Weights of a small GPT-style language model, trained from scratch on English Wikipedia.
Size: 8 layers, MLP 256 ReLU, vocabulary 8192.
Architecture: no biases in attention or MLP, untied embeddings.
Training: 90M tokens, 5488 steps.
Each number is 128 + 32 x the weight over its row's rms, rounded and kept within 0 to 255. Layers, rows and columns count from 0. Numbers have three digits each. The size before them is the row's rms in percent of the matrix's.

# layer 3 attention query, 96x64, rms 0.149, rows 0-63, columns 0-63
104:131142158178129147112136161102079171147103080170151104048119110182101136122154170124102110114202153162161179123116129098174127154116142186116118130116155101205149101133127171127147069108157106
091:138156117106143095125182169119105121134086152126108130104085124145112092097147100094165087117099166081077090096121121134137145142148130062124157159119172141106067109072178193209147165081127133
081:062131144167156139164125107091120161146121075136136122081109112193113119135216134180123128135190127138156149164137114107143127133133131153103158133106102061162137070105105195098185093089104134
077:113114147152181097165156122125188103163197103106093132146116162161092090071070092077147074103113106119119159107123152110097103143122176104165077103144157175104121146084142103126159136111184169
062:055147142176164178127132071135156097138104095145139117088113130143091125090206117191112061137167134101128160146159111102132111082087113143131156107120132105135119085120072109123165117052130165
076:097112170106158108091100118163178168190160142166166071102092143119099080103047117074147057072125099118130128100090145141098100136117144103135112120157121170138144110065136088125143130152138162
071:072136120174116163133147109088128148121114073150145127068108097135096137125146129097183099163178099154156132194065054133091155167106117145150137148139143072179167077097129151165129124119083144
097:140127164126159211098115146107111126117138187180129084161116187108107147132041107107150106073100136116139168092123093159134102144113172064165098169126138136153086148162115109127131177136123074
090:124113096157090095168160133082105128079065111114153196090116052107161170156191183119129155178144124113132164157132115074107165122132127172119123146084095101143153157164133146137115104075096133
083:107139118108190159118124057120131133163142118138106175140105139078166118135100073170119195128137141098147098158083070140101126103067125055146176148133138111164117101146059135100082090107118125
076:108165162116144178103099117130119087124118091160115107154148120095129144154093091195162148144182047149125103200140103146137138140076098110168155128187162061174114105139109082118103137088143110
098:107122177140138110105132132123150119146118177125147051120134142171055167128100104144135058058158181165119192074124137141132150143085156135100118166186127096161107077150158131160152112139161138
129:115100097129117119161122191139129127094110062109134127131128063145197108178191128139149141156160139216155117189159150088150107161168112178104127115143148135128173179148108167157152109123164133
104:107063139138146180161134129138139128128152063154134098127104159139074095103104109162173153085144133117157113215084125166110121121094142082175111130215076117133146106157104135135132121199140106
110:157100160117151108069171149121154169137155197118147114077105129173129148159103119074112095122150157111087138072148137132126146120150111122095090115085149054103088119102204139201160135171128131
101:104106114137146060118131143120153163097137152125127169114177030154168140148215147061093129180124114191126123074130096130141091126160113156071134094098153133141124144118152121104088123145100139
093:149135145093106180078116164146095117139120156139173118084109121120120122132150123147071145064138107115158160205052168162080107134085135078137122154138123021125126162140149137162152142142130118
100:107142088129124045091133088121157072131173099115116125111122163110108102162103087108125093157132160200147026109135129163135080126161146154131128152136091144194119164119111118124163114069149130
093:074122097140070108058158087162136115133111134142129128175169140131159179126098122159093168161133058127112079143112095156120142090135137074127167152152157046074151133122156104139170079154132137
089:079145137107079072113126094128095098159135124149107138139106122104103175130117128141131066154157152146109158121183160123156163191124074169111152186132132136216150113156191133079139161070114144
099:119115145149093135126132149148167159130090194132172084153159151111116140154173128055174140136099124122126056043173151109145164104115099110093154082124102084194065134133159132139112111136104117
115:133105127128076124171094144108102170123073127116161139115111148155144188152148130087144172156163096104120141182202124077127065151129109076150118117144167056106125114181144129104109143097197152
107:124163081115146183110160132104113081128097124127103168139083116098131116151067096175180162125102127146103090160142112105158097181159094100104163111149130127125111188138135192217125194103121129
095:101134156114077112105130154110128184135130162182159101097157043097075154163149164120180076184136148136164144102148162116133121150100126091108132170113123126208106071170155164118121154133158131
093:100123140187191194093111141113167157112098084181112140098086159097151114166177153136084114152174089139103124188137096148111128134158147127145084146135179056166129153161131104116130107140186109
105:119119081084097130079127123148140132162114167120137140166180108121127173149151133071156134159177098117119130168181152135143142164149158091157118112135205064111121169158145131081140198191151175
109:120149134122203164133074131108173103108119098079130109138081132110161168121161057205129130144139123177113104177129135137100137123104075119169164134170082087117196109127098153130093155155090151
101:196156175172094159123093160112086111177134142097140071142114126070140051091114153179174168099181116127113100148151173107085094119126099056142118131118089118148136110132093122140127102104148101
105:084118154125186152141129081146084147117056112070116137115144121158083115072147136148103178125120170107133145117080107171103126149120138139125135181107129086229159099119132156111164113179078152
101:099104125144083147112069131104136104137111129156088126126099124065172118068121130075137161167116121145123079117145148102122121129112129087165166114091179093142124114232107064118150139126205155
110:157149147081131125136114168187124185077112125139143104158144118106190090161133141121027172118188107166168152164128094108094128123052141124109144135133166154116119111165165132183107140125142094
122:132162131106139169121132105206113178131137124121145117101127147204127069108092097116130180111127167132197157147110129166132096159128119184070088161154081134074138146110123193149097120152084105
122:127087123106205132135123127114175119135124147203164119108126169136123159150199188128114091149155125142161149111116065125106147074121102098063088140113169135174066076129117158139112122098124173
114:174151128089137050143150129080163143128174117102125128152110084153119105182087119119120156133051130117117127094102149099147119157135157111166081113143148068167084196073175168113154128178129125
116:084095144152166180128120131144168084090086143190169152091118173105144118096131146123129079152172106181150111116112072130119169075116066081119138106063119140168095092151085085131127108090134133
107:095121155152096109126160092089140142118128099122158154102154085164112149141089058079118094092097107109122098126085134130124160135068152064124173114126081066124107164064173146116169137156120198
106:144185178069122125124134144103122136131155159074110092128173103173112116188141164164157148123099149112176214112127173067138106157175167172137077138131108153127149162118107162151126179162145126
085:138137119117161115152140165170121072137124178044065155132137147108115160178146235118151137178106131169102129143197120082112137112168090103128105138175160133109117169123106123095133101113125123
103:165168160080170152040126116187134121130080172130077069119163111141102139123125088195143120088112174146162152083107153135145089108100160126134083189134113153130102158099105137105149143159098146
095:143163173139170169197112193099101121167148098103099119162152170107126092103117169125094115151134152117140173121143163053140127127209113147164097144064154141074144153112130105122110117091177136
109:115147146082116127050122057156126076132108139106158049091113087140105122163141092174156137122156150170167115090092107136151136151094160160145156199149101123172068126126108110117109115126081094
103:156130177076101100171177124138152118140143175087143128101069132137156096126089117093105127170110106172087117060127075117146152119106123079176104119073141166070055162126113140133108081138099128
114:095138099155221193151076121158126115150148040088088099131115147144157066068114117146132144129136136138136069125181117117124084126142094152144184143142142144092172118151101104094118131093140130
095:090166151138106120093121091154114056102136090153116054119164118107135145109194128173126151169154159075144173143142151119081123138087147118162113205175107103185105122135101100113162141073123106
105:115029115156146181121095109145122136118149127155095123109148155135146129098105215070101125103129122128164162077169082093156113104106131150164112129174139176080162116132169100100149102166069128
091:096109128150091136152142101111066180117134072138096133158192107179107134129120088162114159138138080097102180165090160128163073093142173147212108109139135117066138102142159106134117125093128077
090:089139155088130067143104098122122132135132141124085164154118126119183165148088107149130138111069140192132134138150142182150150113076108129166134163080059148124102116042110093066109116185113102
110:154144090109119097209153176123104136091135115127083209130108101116170115152114134090078186115127089090091122162151118137113143150121096124152122051133126132037133168120158141144076124117155109
124:067143151107136153101177110113161093133138148107114069133131137163144120141122139187181131119080151136150133182066124150114115177067136176159098109092097127140120151180128064102148106181192104
091:151090129128135189096142165154094163133189141132107108119071109166137166161098141135160166139109170101136153080174158109158130152084119135122124190128130151084105125095186171148174095217117117
096:177183104095146155151135134139148073115107074129098169142125112115157096137133074194126140110161106117139089193110170115091109121119121059199106134183114091125189122109110101146118129071149103
110:143114122084126099121106116111103144125118182139136109155111115126122156143075182126170116118193152050152175179136097150128183185070154127154149184140078133159110056127146120165125117178101151
093:091131153173121087189141163121133107128120112143153226123112188120171109156057148157117158112156099108111065125166125115165097155117143138137134066127118132105121145074172122153177090075133141
129:155112142152165138107118119154167115124026166133167120159119113122125102158163089142090117149166112181125057087114140111090064134135124180115111158101118137096121148146099105091091134048095082
098:152064111121190056177177147111131110131173133102143108123098151154113063171152168078171077181181141177086126107100096123091128085104119127118130102159107145155114144129108089113136080127146143
098:111129162132113125109087174164192138108151100134159088146142100119083072121128144155117172139153122158145128110117150076124159126142052103094105194212145128108156115121044141133085110090090124
098:119085117168111133142139104142138162161131144050130099099137081134076157091146053112112152191084128081127157066140124137136183091162158070097158131152123082154119082100144120171129130136102170
117:111175151054091158152146088089148092158104109131139156133099155140165119149120147118114104141116092191077090159142085123132169100149129104109141116040153110144155137089103092102158145222146138
101:138185173145138114128135128137115112139171187155161180099119163138057136152139121104129096136164102190095118088127146083172147143085153165097124151047106067174121123110160126147160154162173099
116:077050126106147076102093142131157098139105119123167084128157119116116091088133151144154180086124161140147135111061161145103161144100118185157083136140074126185093165120107132097106080175073134
100:156191121124121102152127173095126145109137125190187201132119086107139144104177149137149126122086155110123177133081165096084113117160133092083137103063060122128071171134102148172122128105140163
099:144130104087146169123138152132107096121119118114146188148123096112101097210125157195153143159176132093185098152132146157121132133131112191156091188170146132170144197079130166146159111185138114
110:076106167169115168212120130144089142133110156129115163202147137123136152097110047073092110124103083151107089182174120152115110108147114095125135131131214130128114170127098152107107139122165133
120:190099153142090116080132137157115122135136143081160076160188126155125105065131097108086185105102164158092120093095153088108158143154160159124063172139100133144109122121066069128132108141121184
# layer 3 attention key, 96x64, rms 0.163, rows 0-63, columns 0-63
095:142164148068149112162179145137121137112118146097124179135070093168118154152157101135191157132068131090129107156122111088173185127143091114110080073120078196135114163100097140129080165124145089
082:215143151146125112132136132187197115124182111100091163162147108107170163127108185188140154087121130189170099101113125114131070113133146141168103115135104132142145139163095126104066085170101136
079:148117183103149108131172139125123170143113120141128200156153143137080128142152167117134181101122167136228105138095109101131166111078106133168139108104107172173127117173051125113061134141113095
081:173172089138072139121108123130144082083160104094132119087152154122126173174117145123063140175173115157121168060176095125144082107141116144107122136089114076143095142183150201121166119134087138
085:150148098153141129162132125137156125060109133130179179142102133142120185139117197086059145164089161176132138154096098105169109131131157232115100107131123127128109140200098126127129161148094148
088:159197086126107111116162118130149070144124112079142136087074132147139165138094105113091117168113089144061175082168123143135110091169158141107080150106115098098066131191150172094146140137078126
102:122100115165088109144112121135174133056100091088163103116143125117170133156079095119078138152189052145143103091184102118165100118132191101107137146167162100141177057125117139142129083125154119
089:102135138128116097085155145109149109183163124053162114108075089142090145140095061125127128114080143100094146096166149151168101109209108164115115143156123143160115135128108171100115077144084050
100:088081140123202133164093157146082180073075165167113142132168138109141092100167138114170143096124180117125109171074135168090133161100154165161151088118085140085176156127083120149119159110140127
089:162123161119106059094163071133126137114082129078163091068086070112155148132129125086077137141115134125135108096160114182133122126197143113092094127082151155146070113100121127120122170068090090
107:123104097119075097120167123127184076152131117032140135103173109163127128155086143115110078128116146159144112145108168105159101086207132129083118128165121160182106079168118164106150072142118146
097:116169153096104132073152105145140070173187080087086124173117091171111141142150140149123163091167095127127093101122070141150158099185124136164130154163095039151141127130101100108145075122099127
107:127102092166074126107082114142125179181134145129121153099145184125088191179213114142129111148132120167142140121148109132059126155116141133079153146173145069163156091121144131146154113151130204
136:103117160140093068129147118132131119169085077094141132138119115072137164130125119089036137123074133130136127106119139140214108099147102137098188166120127139161109134186086102135160117053172111
113:094142136110183071153092141182112172158104152126110175175126148138142108109085128137192183171160079071111103106115128170065115157093154110147116142078140132153189136150097138118081133158159152
103:111150127127116155100076125147138170118090150116080142156143150124135096188142099165203158179176067162107116133143118109091080131089102147139107175156186102123125121061139151106113136209108149
108:153109130130152041137157056211129083137093128095111153133126053162123141134073158105122133137122133117135100119113113089136149103178165129148100153110143133139162136196074147115120110055141104
102:171106150118181126142066123120135173132154223150129140085106169078092155094116139107083117102056131120148165144109190067082122128113143090115155132164153124154088160148106145168137121098119152
090:110131139114121095116141021180139119114114158127162119114140123149145110136110074169133116148129092179141081134124142072204182116190171118154082114182144142121143110139086127089150159071133114
099:150131105128154132132119175093040108136173113132083110142177184153057189098142154141144143066105114120125167110128135152122162083120158109162163150147099079093138120118067167152069111124106144
109:092173137129127117137137144135152119131146154193068132128155148157120041069131100151161135153130108089166102114144129111087114107119093133152187166116147154135124160093184089101073159222133143
103:053139080107113117147155176155113119081186067159146104149169075159127131108158113150075069107113132101132136162129148130115119095081134132098099130157123126121130149098079113138143096074070205
112:200141109100117093144129139166152138088151118070133139099117093091141139071137141109095063105108154076126090121170165171106154110150160093110102136121165181184103148194129070175093111143134126
107:145159121148151132105123157113136052119134128117066164155143204086097145098135065162106162132155072150115110047155059136161148127118128116158172179135146082113158147152099115121097106131090113
099:089107100142138064153094113126122105150108143159114155176067108151081096152140132102117156147076137094116164072115117149112069117147151089120164123134143137114152111103136060137148102061032166
118:115121082117075120164145108166154077105163096064120120113190121149143092101158109149097103149158060122134136128156122101178113130095141089162064137111105149130162136166149179078043150120151141
112:132119174118155100137145153130139116198089106113145129110095133132051075082153203124168148073176134086147111145121166100169156154168132108139084175084138190180140116142126129126107113079109120
097:112117126165178078143152135083066109151112087121126151146123086166085139127137152165177086126098131153159145114141075130055196122112069136067163118140064111109160145130110139123094170121134080
113:130112161130127117139126127130137089147142072113092067117065109115118126163112181117161140063137102114157138153118111096190137132131129095153187141145061153167167127100019120099085143105104111
099:070115127148126077139149154139133101119159138121118137228152116088157172192146087178147117060118074105133158135118063079146140129121082116109121131118082131102111147130139129181098175093095105
108:136073135139118127115116126136166107119106133068183171159137125129122107102085142152204130153103148105089102167109073107133112157180162146081092137123159063104104103156089075108202133163117082
120:192102080149159113175125140165186130123112140116198135116131157135157120109106149149125079130098147104109125106172134075171146132095155061169082099139165144159104152184074090120168117159184145
096:086119101129125154149101145214155109135074128159075127156096112115140133100166107070105101093141128134158144086168156105167134095146137190103105105048125167120126076114125120156086180068129144
091:097088133120186163201113094111106107148059145124120208093149177099134092110066089132118101143133110148122101154122103121127118113119147121072136107109107206098115098086096167141181134088106130
090:114138105142185176118096165176131116149170143127083115153059134127160165165156159088153102111124182141132171140143128153122117110131048163117117078105077153126110076157088084139049135120101135
102:123103090170196107144108133085172160113102157125159134108070105098133096156074133122127108151092128189196141137111097124067123165118124106072138102128109136189064140150113148128166110073082113
099:078159156127114108140181147096060104117094112110090176106243106084168129158114142153099104129149118139112096125136168148129133158150136083137181075102155126135158123164102184176148098132120132
084:082154125164133148063110200139111148135182084140143084186122079119133182152151176107132109117166143121112173115140129123129120150146129211143138162114116101140186140156140110150087173185175099
092:118142143128133063165137104075100092091099113101094160105163170117149163170096141156087119160104064137160149144164087123161179175108136079099148094138167090152143131131123186167181169083104141
076:130104066097140196150186132166058171116091152156128142147127099086149092157154115066113139109136134155138140123168129179153167096081118130078199113149181179125114128128129134143094123117118185
081:107136160104138092113106183136088117099126086125149099149174188151109151157076141121112080114094086129181146149123146105159130171178142137113076123180144102170146185108093144190178066132117089
084:095174075123126143088062135138139140154181157130158083107129128097089094112139087127136106113156160118116086116100102161088179117108111110082192133069152121141172160141116091127042066125145130
093:152103118088102164232157185165135163142076146135107177131164167154149125134129110105164113117109143165173106108216137135076164126114151103117108097161112131118140144122107147177106137065104102
094:165110122114066124101147104140113087120180069155106100149075165195120102143085108168179100135096113117162102134165153142162161132213112131132124077124118123119169144123115135125169158058099085
079:131146120175171133176124142098114143174047168092119204155171161154154105129203106098097141098127090109105130132151142130113132091109175120160107085152194107138127136139149083100118199147127126
115:153094241105104158127115120125066114102079102074143115117132156200128087069134160105181167087117132142112093129125125122168127128140144124125074075153159129120144166117158145153183115113144116
091:131158093134130105150128148173120151072138077079098143129170087118143126096172043135182128124150120107146189149102111136108095104094127103154156116134063093126157166109223104132103156167129147
095:149142122112122121128137111134115129142101080132082176125108109107158102118157146176220168141112164088075071106156155120074080162177151166127187125125163163110190127109197131128109144128088134
097:115106129066119163215108120141160138072086129175141190120187151128083094112089062069100087125072132138128161141109151127131098105148181104174123096122179117142112103131138139113126116144167123
104:118170090116071125164185145092126097114084146103103122123169116203165090149217109122129157172147098149106150146141089066142105133104125129112187117078164121107086131095151125124138173142167161
091:159143110078192090087123103154118136130166145131082127116074113113102163091081186128137068071110174152127151135137122168092153128177109146142134112172128193128155101180150156181090128079137149
086:095128126107121162101130101118147144142117170098108083139145160115148048121134103128124135125230134083121175181104135156161070110134113154188116151161140110162145087116078060149101155174148154
111:161139093155101110123084169120139166091065121159110106093154123139145148107121155141193124106171168066158142139137094121092082090154075168102158082097125164062127081125128109128097108150184175
086:074121149138123103081183152109149154076125138085131189099143189092125155191149133111112057163124177128170130144148158172138132152135128095102126110151136139142149225102132182159151100144141123
105:143126184102114072140101097168168112128141107141192054139125151144089056177094117131164109152132086154168158147088154129115175139062104187177108105121106116117125172115098110129091095152120115
091:129140136142164084145137109144159120199157200113051130172113176153120206163093111099143099114141123182178093107117137085096140121128115079102128137162087140117147091184130128158146109093105162
098:077101147104106128097159151127112120168175150107162113159124139132147163116149131138130161119120103088099091116077110130158205099076171103091079197079036106116147085127093114113107120103151090
103:125091115141158147179127095155134165131187112136151074105088081139177137117179123086160154130082136127156193125079142149087126148098131124134131057116086109162138209166143113092154136151071116
100:141188077138132069111098128106161150127157126114167103129091106165113142133113153062122172155167149188181180138137096101144108162113121162119109145123068132110076166147149186065161123180123148
104:159106116131086103156173082091156097148099124193153157156229194082118113154177095186162120134179077154170141126119154145134109109089182125082119101132116093122144138129127122141123132121101109
100:173099097077197099109113145121119142130116101143119126133106121074124093130184150191152129174100112146112137098117190073130132148108134091122152180035125133149129086159172165074142127106139173
102:104168050137090098080171107129101109113121100127131092149192148158138098167149148130200121146119085163175134172157129152110097155106118200118188085153138117176133093149141160174123168134124130
099:122105144182064158103132146102103152122172114115116126185163099116077124140054099090148131115129134104144135146105115240189139150175118094124149155139119081154107106163162128128101105125121066
119:163053146091106145125169144146191111163159144124095167120098158106106214124152124080121157136102128132105201114152191128125158121083185104098073105108102130105097105135113127121155130102160084
# layer 3 attention value, 96x64, rms 0.148, rows 0-42, columns 0-63
087:076125161123191106129093125091179115098149175120175118137072146154142103124189137151160136130080097106086081127108123102108145181163106120071133085115158116048111135190121135143110138151120183
072:188117148106131118121147137131101127120128165134156096102117090071079190126146135184184152154141127125131199168156112120085113104114095116158140113051153082144175119103098149160130129208112075
095:112106176157105109113132089142129114144199131050146101093125120156158158153169194157146111115112119118158190142098161070150162144109089143133156123087122096098150079134139200145100128171078098
104:197145107129140128130168136115176072114138116149193101140210128138100082116144140160205107094160119106177178087188146159140181143143114143146122146112086111130104090149088105098131120145172149
095:151094144132141105135102120146114181114144145170110139073128143117083141092156170128081119087092128130179199148080134110153097133134073166209082113139102165157091102074089102126154186126099147
090:083093156097124146093097165151119144064174132111123157159096171109118124134138111096152159117158119117116155126157139119183086122133098169075116141094167026112104145218140134139172140100082132
090:070131160148125055132134154151126171101083172135118084093166115147145133096120120135055073129149157149074156149114089132122152168103110136148116198097109074160108114135117169157060141155150168
095:063132109110109107133099153103100132158155136085091158089070164191147162101106125189071170105162148140104113096129118065178068169115140102105151149117161099105129102140130181113097099133133181
107:128119164101146180130173114118124159127178146017123163106174137138189135134148124151144119078130105072097188116154154127142152125090090137078124128115156100108160112149074176186096123104146119
096:124176184117158116134157113145121117125102097202139136085140115134158122097129112133140095115119143154108156138193178116155108127144097137105173125072088031175113142089073118085109188091089122
093:114132209135151098100057177189185128128143161067130134101173152150133126137119106135143148084089161148135173093166111160105152123140127145206174138164177108154130097141142120162129167109166138
093:102129135077158125106133162129194090151109158148131157133106086121185142089102154136116111067148152127159159102158208162165131127088112150127133149101167116143122140145112098069223069125155156
076:139079048055118151091172172142150105121145149112143131174190141076123097090155155126166142176156142149064121167120117086166150123131136161129113180161140155158161110148139108108152083102110087
105:136099116130144148119190133104093146168120081130078115122109151161140069123176116149153184125089103096071114123156097111135122168134151044100051120156122139097120136111138152121090165040111133
098:136152117129130121150161133074096087118144130098199209118059112112146146088139124139128101076165130142143116111132120116154103132082048135134143197120084131093124171099121111101185089071150153
096:131139115077168131112114090133124165092182103084113054148154162116153126168154179104150142149149092094101198147125128179126082133125147192117112155062147093153096082123120133103135060126163126
087:131118163116125126111104127081094172175132094168162135104127118123116189050166113135087162180140082132143107182100149084147107107119137112134132075173118179159122168063156090114163156100068140
090:145176122087115125127120120166122127109134103144071143124162153155121114098170162135156177096154181078144108124158165135115124142216103079135121149096140102139097116170102107156043173109053095
089:126078107129067157124161123065099143087141049118145153181135137080161145098146123099145144141165101129142064119087147057134137154152160049183096137160116134135157151118161096124122146116088143
100:109151106122107155084165131132080153142172164110132088102117091163112188153148175081156129141155136069196132171129128132124135071123129116127120094065084099132164122119124188205124114182091111
102:153102175142071120157112091163161105123126151171135119082097136159117104137176144126104189177141131120152126155156127099115101167161115073143093078067124129081104085141184126204114110149082080
093:088084147116147147148168159157060115151125135170137159110068090133066121125102167135134126119131128140158139105101132089143064069134133047172151085113139117129069142087105134125110190084090144
103:110117111127136123146109144102202110126102165150071124106129141099162059114107094120090077103149136151104097106126100139123108124103184091075164112164206101147055128161115134121101163053115153
104:140131154154119065158102047162127154091112142179157124095139132071073136103119166100113099135139143135169182140121111128068156114113159133153106062141063171141077131132137069130104135177150143
085:161148108157106098084093103125130115122105070109086165098162171130126114134107122183189096019140150079101130075112105103104163092126122097131143144099158112103108086096152162157110119107135066
097:168117070076084119160179121128142150117199083105086100190112108117223111159145164164127142107138102133095115134178130131149142092155110139103106149126120125115209121161164114118115093134090096
109:167106112090125110140076153106193084121177138122086097161154141136115103132138109114181101137161163116138053125110115165123137170133137069136064093125178089131100148130096054159160134177094158
084:197081094115113143076182160155112144087145123083132174122153187123146169100203118168097111156102203158135125182113140099095140112111076106093104151143121165125171110125105118154106133137155091
082:129141119125095147123147122086144168102106125174192119144159074098152159151077120126100084153149136107206142133066141123155093125134093146072121123075131128115123104072118165104172082207170144
098:150113100161119097145124112091097204187120076140135096064134182114150141131175143118086114119059122127130117151102119081082128116111131145141143179178082161092147120135147208150071150105120145
093:141068136061086163151099112131120101110092135164102179139160103147159063144158112100114115141136141128148057096104096116066093190152130094100125083159143074156127138153165124105150129146127200
086:124122153109133127115090120181085115200088093126088109106145130137174131131088148100118113177168064130073100145086149151140122077147162126098116132178139107194096192128161105122060089105105137
081:113118098143111127143133119115152152092108117172103074092076096136148131158191068137154102118111114111116058170213113130164183142104100084120150130140140061151088159147142153131147168088138071
083:116176162175165158102155100110075152154123153201134105169131134126113115153103131130126076126088182079144162123098152167182140124142132162203081137099088158181140130158140089117112188128094108
084:134147113103137096121140075141078180132134073150141162085160071107150160155147137127134107164137087085170130172140139096132053151108152196074116149146084123189120177104068136149125097147105119
088:130155108144116115132151083093077155127160149089101116131129094172093146177181125154146083130087123119082157151127221160189130112153113139145144164099098147146114075105153145112175179107052148
093:111134159160120119108091129077085169130156097123070154088155102182109181163114145135073111094120182131127172093100114143160105154126155071124111159100143141169135177136178168127126167184118200
074:142097086112204166138136113073073105128163154086125104085129153131123109107111125119146126142146089072083104120127104111161177113130131099130139107051118183193132127175099174167068134147167106
084:138104073124117131180173159178185131168102123122077099097133088137101113164109131173126131102130157168139167147146090152108066136182123167136142147137088085163078139124106179117165157082066088
087:171154151136136137072121099132128134133159113129121085175097124194145067110183171106094140139111168150092137145104193087175154143137089148143071141101143102141098122145228134117153165139153091
085:143119145126147112174129141136112132147099067180108118117129073135137124134190149142114070192099137133147190137142204187142078127159190139162100124139132129194096165144137082158166135112090154
091:126130146123133114104086103109143193114145162098148135156092107137138126164151096112112139111099144166165202137150124045193214191093143117137163132142137117136139102150173175122130153129079187
083:150097113128098067064056115126075119130147111124148125089123128143188188162156178127138172096160117126083128110118053160120098144125131154078154160094130166181120099133100114128145152140184088
# layer 3 attention output (transposed), 96x64, rms 0.142, rows 0-42, columns 0-63
081:176150106142160148175163036144182102101136133087171163063139170123127099137057141136112102145123144110103102146086110133097157117067158112129110157088072166179183135112111143122126122121111149
075:109193074117161141118070131104118114133176151108106155211119191179144113128151111063129111088114112119117108147153130106119111065166090086100151104112117134139106175100121114155069155118176172
085:115071078140152101126125115122126144121120134081060137113177205137112097100112167077099176147136133116116137119153065143147109069151167120152180117092147171103216089166142144145131113157124141
103:123124121091113155125140162081125098142088102124111155158111147198173089122136118111197171135164020124102109170135122098159085109104145094172142116130126078158123161082155117135158159126084077
081:103152139119112183172170127111129190137101120100136127136148114154107147141174122107104138167080173135128185133180136115159159136176171111126168099137121151073085178146131191161182209148094141
090:162088122165147116113179135115134145167120144139123184129070100073122084104084102108109117094103113159100115130115124131169227146059128044125175137129150194115106110110132148097105142147120138
099:110167118200155109170106179081152098135117103126083110085143119150083122074127127185127125125161090097095148132124135114106111086195172101228165115136125127094127109118127180101143103089152146
097:155053145221130168101139143150140160149123128122105178118105150103108128096053121080136132120108137117150144148138102103118188105166170114148110154137106101107133162159079122140171042129176159
106:124090066183161090100153110147140088125129083138112132177092174152110093075096094110145117108088121083104062067168114159155157089124125097117159094164135106106075125136189110121122153125083097
121:120152113185162139136148183064111096138115109139091137163125200147148082097080128151145143129100085109068119109194147115161143175186126105144124103071154138117132146121158088115150175079148179
088:145152084148089107190109146114112117106112075093102180167139141110089138107144147131125176142066099068139162169153171134125096123116101109102138124133072083126155093093137193165113123211091148
112:102148111147125179114094144124133126096083180155121175164159108089155143132116070146113135162189141080105086152145090085109095115044158125116197129113178073108127166118128093128124156164149170
076:123126163123078145085085125082159156138131155157097136154125097152147108157137075088187123067172138114147065073108129129125105116095107108081175159150165139111102084049132162131115108112068160
105:211072198150100145127159153144148114124120134144160081091104153119123124114123158125165122104108166129144137086117159099132170113110149195155107114124041201136091117130136076152084124103120079
108:106196124163144114093137110092127123150124159142097146125102076117124196173121113099105092138133093139053133062160094127154150142117167136145141122108148089187076195107149080139202134118129109
095:084129096141091148083118109144167147148147072075168131119099118186135077160172062174118133113133059167136124111139093123132127131169128168155132109137187168141150217103094105141110139165137117
086:128158141170113117158125092173113139121128184160102122149117102124096131111096108061127109120101198166194149080148186125144097145124097186120099140112092122153085154162119138139130233087117137
105:154140110118150191195173188107128139111168118138132118139076204158107113125083123113137089100095136117105133151158108132163163174108054155077091101124132120039114145082145141140155146137123121
080:159116162104113084101111129177118172152098196155171080105144093163085126147116097076136111106155159153146101101134111110162131112069102191079122153116094159083106096150189099080162135080112126
086:145092127106165117139088053147105096118156172105102119159089165087081132116128125102090101125175150134123128143096114122160113108154091109156127111145186117048154131213173148158079181136141090
097:137111129061147131165181151151075153126150124043162078091089169122130137086113131096139126057128149106104173150117109169143133119145144129092131108090090162107198171104108135157109191154154130
091:218144157131122166136126171133108099125122139123101095167185145059140118156111107080095069130108159151111134140160141074174193124176099105060158149110095149120118113164139145173160160133122100
097:154123123190089146135131160112112121135137090142112061141161120127169099180100174192148123130113103120083138188119146109130175142124175118099104201105097121103090080153061161078081140106107108
094:118134107084160081177159117148130106160121118101134128075143098147147168152189149132165127150104110147174138194161123203070129154167126131117153110138159111117064153076128137145164214129138166
094:100100113083151048174130164086147122151169108101124107144140144137099104161118178119181126125184156159135139180150098152164131130124160165123052101133098114122095152125085121091128063190082111
098:110074146127130114059122113167094104116155167142174104137193109168118123172127130104151122134172123124114093038132115133156120127076104143153158107098111139102113107119186153108026088158144151
118:145159144066128185161117082164118117107107094161157102110128103119160092194068135133148134115173100111143131208106093096112117134068147180130102111148087160074161169126114164093127107140157080
092:128152141114132080130107130092144191139131179145136139169125124148128144120083103089109143093078159056093145042135059163112096134153140085090097124133146153120070100075162152170096142149090132
082:070185118114178146054111124165116104125141183065098115153129128158133067099149051115126148179195119150092110143116118136138116104144151094125101136141202131126142139178136092124141132082143156
095:099103104177103117164131112141145193161137162141141140089134169177101183110193186135125122176123203110136178101103095130156130140219171163118107131081113160167106109126095139130115127129116120
076:092136126146166150067084131136146151116121125161161101092128143115104111097080113114164182113149133089112072212064083105151163159119078136116145172101096164100166120090126084107109120061108119
084:161134106173096100118107165127073132133110089222139069108160146074114089125144139133143110111203174160203135083124137129094094197141106190136152134102148112145151134135138151121133129114147100
106:149127101196195137138138126106155075169170135138086183163142084127088145127111180123073105141091117138124193098123143136093076117155170129159073125135135074206135136104140085134144116144144142
080:184124132117045103118150133099104173119106112176118073110185066113166075148119068099126152167163075082158122106115129094116117157099152143113154138140179098120120184098124157128166106102149092
075:138070145160132110145142177117089093136114143108074123134113157115155128124119108113083140079098122184106149168166197093127118172195108122133108123089117157104077095096152166140190205138151174
078:080094105144135069142143111136135150118128102121112127109166073147150102147173146129107134190152149144184177086194094141165072147158129157125146108149213121077044147137122145146107131158102128
109:122045084079084156091153141186139065148119123131135106105145082101182134137153133168161177167136120123129043125162142172110124087116127134104166187143098144119159106139103093152079121118136109
072:100129158117105113089107133159104188143126203131139123132141105185155131195098181130090093134094119171158153124106156158114046145067185157140128133135138176099125089084166093130145082135133112
106:147123153156121162126112152132131141121181124115147102117069106121111144113117183123124139153097178107140173126186146113149123182153145173152132141095103095105172223153223134123171195139133163
092:097127148135185119120151145166173162121137146139150106124119105120128109186147068136089145164129110099098049046058117167138100079112203154119124115148181139165144123134136115130134178097116170
104:078127110175134155138141159128099167148103072118103115157144143164130139138159100129071191143128112118119148130180142122159102170209107201132159139128153088086176173147134095138132182057141108
084:105132092147115138141131169111211122160126121186069141116097096098130141081133147154149133115085132121118068087137155142074090079056114126111119071122083143112080098071102097143094132168098113
081:137075140133185075143168125162123075165101129149164153095134127116114104102146159177112131121154129158186110117126159116076151156108137122125160129173138155122157148126198079181126134025103169